config.toml
num_attention_heads = 4
vocab_size = 2265
rope_fraction = 0.5
bias = "none"
init_std_o = 0.0
warmup_steps = 0
final_lr_fraction = 0.0
batch_tokens = [32768, 65536, 131072]
max_steps = 5605
Each number is 128 + 32 x the weight over its row's rms, rounded and kept within 0 to 255. Layers, rows and columns count from 0. Numbers have three digits each. The size before them is the row's rms in percent of the matrix's.

# up: layer 5 MLP up, 768x256, rms 0.124, rows 223-247, columns 128-255
# down: layer 5 MLP down (transposed), 768x256, rms 0.0704, rows 223-246, columns 128-255
up223 100:096103139131125099190164105141138136133197137122150087046069115158142115102124149097170136147122074054071111170186151114171128139150134107120160152073134136163120157091134178135083142164153143177091157148126149180166128112117040130156131096203132145087175144126092149115117155120158062168052122084100184145114130163175120160121115172136146107137121183087145093099111143168101136130111
down223 096:167078143110098089131111046154161149165145182181131136091094121082111132099152139190154113140131062140063189115126154145115088162152139089143168156140161158159099092108092117205085168076137093107122106134071127147112129207151192112143086096103119125154126149100149121101152156152106129087129141054128155162169129120174110094106104172134122131125068111106094139149120124131119198115115
up224 098:144153119153107164158194107107094147139117120056106089136066087131090146163088078104118239145147110098137087143086158142126153161180148155168191070177129220100162122162042106161132106165171110155129120114088199101134113123122148112099100174141165188130123155126123153150125061166215157103153153094150104110113143144107114139135168107101122151182144116147127116107066149075148172201138
down224 098:144150074124097162145068100129114111063073110149067105146149120145125103093132126131069127094122113181168095172147042064147086135099126134126190145089144117109065111094134121127155178087170139109138113134098111054153109123152155084142092160195142184174093121147137097121179118132144167127127158139122100111113111129159166084092135150091157093119168141159191181089114092099091144112148
up225 098:074125137123140116139125170075095151121117117160152132121167177090145178106053114130123119127117159135120121045122105092121143146174169120095119171128156161117189126118085143105089147099135114133126061154135092128117134110170143121151163061131143113126107140075137181123075105110101154150134087144131173146125139097103118050053176131140131169133089107070144160114080147123098160153133
down225 089:136152110178112075105134072136156139210120149170114060168141131174116189104135106152161156115143116141111181093122097099144169065090162135187160156064196169112131162174112143156102153091150146161092102106167161183099130169091120152087076046105128137125104109152182076107123113064147120123154136117137126148105129094113103114145054139151143087139170135157126147118122130070107161151161
up226 102:174190144142106097186189092103187119160130161107116100163089155128170167096188207121130091156102092128080106163178130121091145165160168170107101129138099089166123113046157107115130132109106173125137164170145144114178092083160141157134057063134135123111113163208113120146140151179176114172092158128098175076168162166149107140152097130122141140159144101182103152111183162104124150124154
down226 106:116149171148124092158141090138087133156106120124131143119120102138188065070129162167154051083181134121127073087116176139199184225095113102091066132147153114125120119160134128101079143132141058066185128147162141106114120144090158134170129210118167102151100074110168085058126123096126092104103159156143152098138116184142059100129119102111148151204120116080076124138075100096131101144167
up227 093:144123081109139121119128119080172125175094118092127095180102128068149142072137127144162085121107151145151112147196107145126094059135087170062093152096110126108133108168046183123109083160092189081080153110144112130158164111178096159158124133091077101119126124120138193126156172086145091113112145073104135157165164106153101110084139109157166139156100138097167135175097114072170108085131
down227 104:208141136153125083121099100157101108109147106134157108089131105149139063145150142098121137137117110070120204082159085147123196159113135044175090110102111137147165160137171098113136184075140147185096134092113173138134078195148166067118137127177077167090133113131115133107139112165129127151166078083081085089074127103119165156088083111100087094126180135084068072161138166139173153116123
up228 115:144156146169130150121139105083163078161105135106129130096090140137148131126111171130131118111081112170100113159107107141169116096177168029140114135063124152123149149089105118145174116111112098127090120131101154120192094136099143109159140096137192075109146167142133128080160074135085104104138178154122147122156128094133158058093140133088142170123160167100083041112183104110128183161078
down228 106:064216121189154128121143129138125167109123155164127139133100115120132165137163140109085174149140144166112183079093110100168127190157154118065168091015125147117118122164059126089146162151142050081047106123109150120119095150130106126114106100146111158208141121083128159150127117181145096150121120095148098154120124127108173156101143084104194191183139200113132081138172136132106103128097
up229 111:121122144114116178163090112139132107130068138081105098112147148200162110133136149049138137151114153108122146120128122138131130122102152129139147169079121086160121080112158187123165097114151135146082112129137157107126173101148134218149072049156142126138166131172113084164055114108107184170138076194228124092092164116098100100107122052110113160139131127141185142043069134162179107120141
down229 103:121149140161131149119101124124166131146150147230002127113118074114185058141162145150127124134126173093117141132089140132112102105144133134073123155115170166118150140108147170177153123119101155082117097112111117154108164164153096140114100143138105112092075143175148163134167134180119161158099141173121096152129130172202106105155162084150125111156072156172107098104073120128105142166161
up230 105:136125135151114072114131098116083115125169145138115061123121091126088120078188154132181158151109057104116120118106124122194125106087146108125117157149087190164119166115186124103116115220197145182104165096119187145144105105113101179163134150082098193144161153090100125147102117160143127097134094138148140083135122091161049185110176145115148132129136117125161175147106114115175113163109
down230 109:113126089134104129126111067096095144110098109142082149125149124143111148120195102159141115095118083137187086173079116106166143173150108136132154110154095214170157120134158131140081093153148213167104143115136087082129074112107118189146164110148134135118111155110105182089133147177127113114117104151107109110141127126134095078144156164118128108190145103114094081226152137109140139110180
up231 095:103138139138167169111162102148119106162119136122105156122162147198158113130155100105132148110170121132139135100164127113173153147129189076159114129145162165121136143072098093144161236175061139170150116085120120121165138130086172116102115117174168114136165118140126165176115089123138097134115145130143166166148174099109125132149146129097153115101135126148154120189123133209133190159148
down231 093:093136137134094149080127159119188134117129137148133147140120107138129140082128117146122076170129106154060148131131128114150091131126086108133145135168146196128186114106098098106159255145167063122150186090064131153100108116117131145158119180110093115119172114112173195109165105135126071114102107090127142155218133100109098130131121102154106175084075100134150137112125088103107174102133
up232 106:117162184150197166103155115112089167082173151147168139096148101135144099180134161130083128151107162030141122078155112096133148151191130101167062154096096157076142132171144113114101117117101091128131093088140121087129058184104099170087111160149128160097169107143125105106127182100124101150176161090178105063155147164059084100116163114096128110070117163087143106101139129124106179147136
down232 116:157153137172133133163173159101099155110165126123137168119160093160197078136114147193140091149094198108143157105110059090151132137123139123173073169075143159086070127081114156139090106129103073107103079113171114139165129203109122111110116135142146140129141101122121139145145148166118169100076093127104104061098177115113111067184173105144118112117103120137073101152166088157144144045138
up233 095:132143141159159090139174064119091167215133151149070138096124134113146137191100073120108138085101133032131114100132132122153093125142141099121108099102147142141132126171093158119140100110132111180104093115166104146140090177123100128089090128114120173103101111111159096165131139108124090131158091040187171048137110153135145167100138123111101093106169126088123122037121110104126139154136
down233 086:114202163161160111133144049176121160148090153162119104091123132182179189137090123085089100102109122096079084114128132115131134129146144073111145083161148134074117127163085151088172159107139119173135090136128116118146102163143150105074095143149108177110139096136116129147123119092110084172148132096088096126131042122132120163084114160134131093093196158116089167128112135102146110089110
up234 104:139134168082178086150104095168110119060141169149157118137139137084100134158104142124152205196124161116097115105154165128066116110109107123116219163125148161114153091081156108111161086141083147186093079085146107110095097141137101173098105148092125122102190154132142151125091094098128141148150109067126136085097141111186105156074128106181147118082123205122130152156122096134139182093132
down234 110:076066171138097083110124097125106094107182147164216110082136071123153183108070075096195164121136146158111150132122147094109170149120172118147162111132135155148120145137151130123066103150148164137171145102122135103135108117128170134199139114092126177128091146116111174168112070140189101119181133120138083124150134101151108181118088067157146157109153163176158107180096104211149133109136
up235 085:075151181107098187174119137061153202148100160119077123149059149125132110077116167113062104119142191054128148093140131163170167075166091143114113121134083087041111114125158149138111120115131149130142094125130127059171081133117134108102128113121174115089094172112133130129108082156136097131114170114123079085155128159126087117070153127133104125140133070096145141167098137053168141130128
down235 102:143140173156121113106063111071134139071169180077121131129088120174142065166102093080166150089141161128139168190111117125119163078106134094178120150129145147131122070149231135123175168071142140075087131127125122097119061163129118141160124155150141140131131109148126145120077194138117104115173136162124121100085129078123128130161138120135133152140211109125091086131173101153146150087105
up236 084:132083154080158120095154151122140085154095117114101128143066090171085150098137090081110096109151063124103107127112154064152139099157140113143078141175113155152129121065099100129175222171151154107093080149112108115092094146110117109107151124148126103050105126145113098123085158071116135146092095143169169114145160122135125163196117156133131148118137200162138104128130135188190151115119
down236 095:115121103168148139121130077095150172111108163164122125127102111101117110117140051127132095086130131088094096132165133141106131127111065100129144096104129166062141154141052156145189246135182129143187136112078108133128172117166121132084168114134126132174125114081114132085144126129098109102122144105052185161158181137184161123176155171177136071118149102175135130101151102108154132106129
up237 098:183191182118151150134101112160114128143077168169151066209158130128051075141125212126126121181112121100107110132115156105110161108140142096093139147082100149124149169102161173157160134139155167119101135152121184137056148152119127107085077127124169128148123206142150128108124088113133132196145142143101102148134159088142167134172163204152161109150166131150141109206077083107092140173172
down237 098:190125096089143119134142109119166126168094141163106119096140153122091131123135145128126156154190131076073164118146121121116151185118129109130140132074031167143092154034195176151104113133148122127130090152113086149092170174105116117148142145159135111141141154092130088112144116097117202135190120114179050153172091131084111116122063116145088166117076103070126120135111174085085114138148
up238 091:140108130128124131088104105165116124098170142103149103160150117158091083104128107115133156158178098108080115178160141179200173180193139118151100108105087133122115136093161121158156155119154100111107099164115130154092139133118097157078153056082161112058144065158176149163144076109163148142157174125127136132146144088158070103139102068132141136133143133172080105164113175139065186203122
down238 090:071170155124138137101117121175107148124172150109135114108138085126106187162159120157091091172132124102109151099133110119101134167149144129171056096143120120059180214120138139181136130188102113114077141139134116184164113155162136107130180114133128136143138119086065169125128100167130120079118144127125095135157146064168153076135102082186108177159152106079148165111133171122133152185144
up239 093:120130153111121145127117138151173042135126071111107090131166087098091108119115146145105132126147158152119167088190120124128089092111094113113139150127153135157115107150120119125101177107145045114075142159138061121159129109095058182171116064102108107134091116142153112130116105110127143099207111172176126182130142160049126126124110155066084106112097191120133150141158113151103102085138
down239 081:075104135052073042116143167165147162151095161184141185177055176153113154141166104090155122172121095138183100145115131115227109102159117226075123164081144129137142164117112131174157177159148126162166079153132124150138155086144133151121121160121091184150116152150128149110136127134144121122105137140130107143141130088152126056125121167173093127139127115110097125115068121171054171172154
up240 107:172137123155161103116138170082086116108129124083145116156148153149134115120156126161156119144147130135119135159130145169119191079155167165114134118067146100117138135110176104109136069122080102094110140085156145116118107084095144128138196084168113149182134122142181123152163142073154082140146112156155177094103131088146102151077110100150114158071139128146124111114127135167122128098061
down240 098:148142111131105123124139139100140147135135204096120137092138120093171120076104169109109113094165120155127137111088107187114146091146118081106058138171171128147153160174130125102111180129176101097174106164144107081107158149111162152169199132127116171144168110102095138093119143164133127133041116216112169134124191128175134104147097150182095130154149163063145102107140130076102119120110
up241 094:092134122137124106131087167120158139095164131177158065155124132135125107155087137131100049087130135160093138128126113170154126126138078078118115099161127103128120120125086102173081085132135123113078102102131168090126063145133181145101096113137176076154150131118128110148048146157142115126109129129145130138090127188143111162076121154105130115047133135126151129120186084109137075122081
down241 102:133115123153141094113159126097163186163154169113107123061088081135137088097133138101149090076136127127104174092098137142084143130118106061089132128067139135067141125087090109142137071122146102101129149132135158178167149046105119083138160183137128144140144118121143110112124102160100182084128152093159093163134052173117164168069124095136142077074051115112156190154113132121125124186142
up242 087:115127115197154118083146146153059100074110087130087108093122127093112101106092124159096129056192092121191097162161138134104129114154191127117130120118116164117171122119069175069097159128105103161155122154183127089112152116151068125105131119172147157140094136169126144064143127119120128153126090068140130123098085118109100118081113083144157060123204155113137128121109116099148091126138
down242 083:152145138172177108091111178148121104124055093101152146068133076141152111125112082139058101093116098125171136069154047172132161168130138093083119135164111158130206105142118135122132223070089082191147058137123116089099107152129212053135103167176115120088102155175141157103156149176128142140147120109101107099123094133141145175091091107124137107120142150122083139126142077138088139104121
up243 097:154119146071074089096107104079126136118068137121160174161121083133069098141122119132148154136170123152150140124169157132175093071171122079161088148142118128198097109138152089113119172115144107121120186137159127101101161123107108142139061150102095129190134175127163131137146100169135108132163132097143143198141128147168118128169066116077111088098136107113110122160150129136144142122149
down243 098:104110163174167105129156106120124115122165201092156157103137095167133158097145147111134133171150130110106192116071152107110180138077110119111040127137155125105181075140163071149113160109175119095066151101165068109134090084147114155108110122170072098195158126115127124189146122130057127104090097095133113168172100145076152112137108139104052176144164131108117166134109189151143127112167
up244 111:135136106110173033132161109123142126155101062128121154225178132160126112152078155079128077123170079107162169161197126119130102118130129115116100129156130155136120172142123103133142106097110158128100145190116172169193132102127064131103094145190173180075136095120115060113148176213104116083092173151115179123090144132067155136110173105147126217107155109114079202140138119113113134109147
down244 107:128135098095139111089149133199150160057166130150111187175132162070143126109090120118144189121101160128094101084142118144106157126109122155149128217116119095159134118115143131154132083100112160106097150158131065089162131103139151130157192115163161202151098088120094092093209173098086101142128145165147136129113129089150159152086155162127123136141129133184125208110096140095150129098134
up245 095:159146099140126103108187143190096110106127102103183124103062127146153148129159134111175101189103160124137133131138193158166113112180134105090108087124139131126138078185164143161181155111126149132135084142128114146081103146138179128076125115101117091106162144156154150111108109128167097103103146175105184121110127138125094189097103119108146140167177154137156160096136122190157123164089
down245 110:106144132184118100117147139153110150074088112110117114102058100165147139158106126066118153172136093144113108101124134071142110133145168215101086098124154126118142125114152079159141146089148099076076079153102184102173164155094162102111156134168200121061114131130068088129179152136164043143161138174072068145143063103130201095085131083185155142107126163146116158107186082109130079133113
up246 098:140172128172183106110127114107137094167159092146139124105091092156120144096132119169133168163138136172153143117090164113130166153164144096170134118143107133094094137126081045131110103173131106141097142131131134140195079086119150118166119107144163112119157134100125133118176122129130087064095141110197143106152149130115099107117184167124136095157142124123156093145118098109146135137078
down246 102:132099065160120103117187096134132137126103099117144091153124115132122064146128115081107116144143121211149145112140181207113116104131136120174130160123164122109138097107073118160101120124170155129154199148117059087190106134141184074124133062102115150160165134116118090177113121099152129103171078187148081105073136095121151099112118108114139110100186166148144085125087142155112168092102
up247 102:133140161129118124172140223163102171121151159104177100186160146109127076133152089144149166156177142133161153115115191116124211128144153146098145074093054158162102144189163120139142133163143131131137064106181121130131124174093176098155102131122125115132132151145174088173109118099158072117138130114188143126068093181113089156067149131088143180125148108156146143075172113150154092120113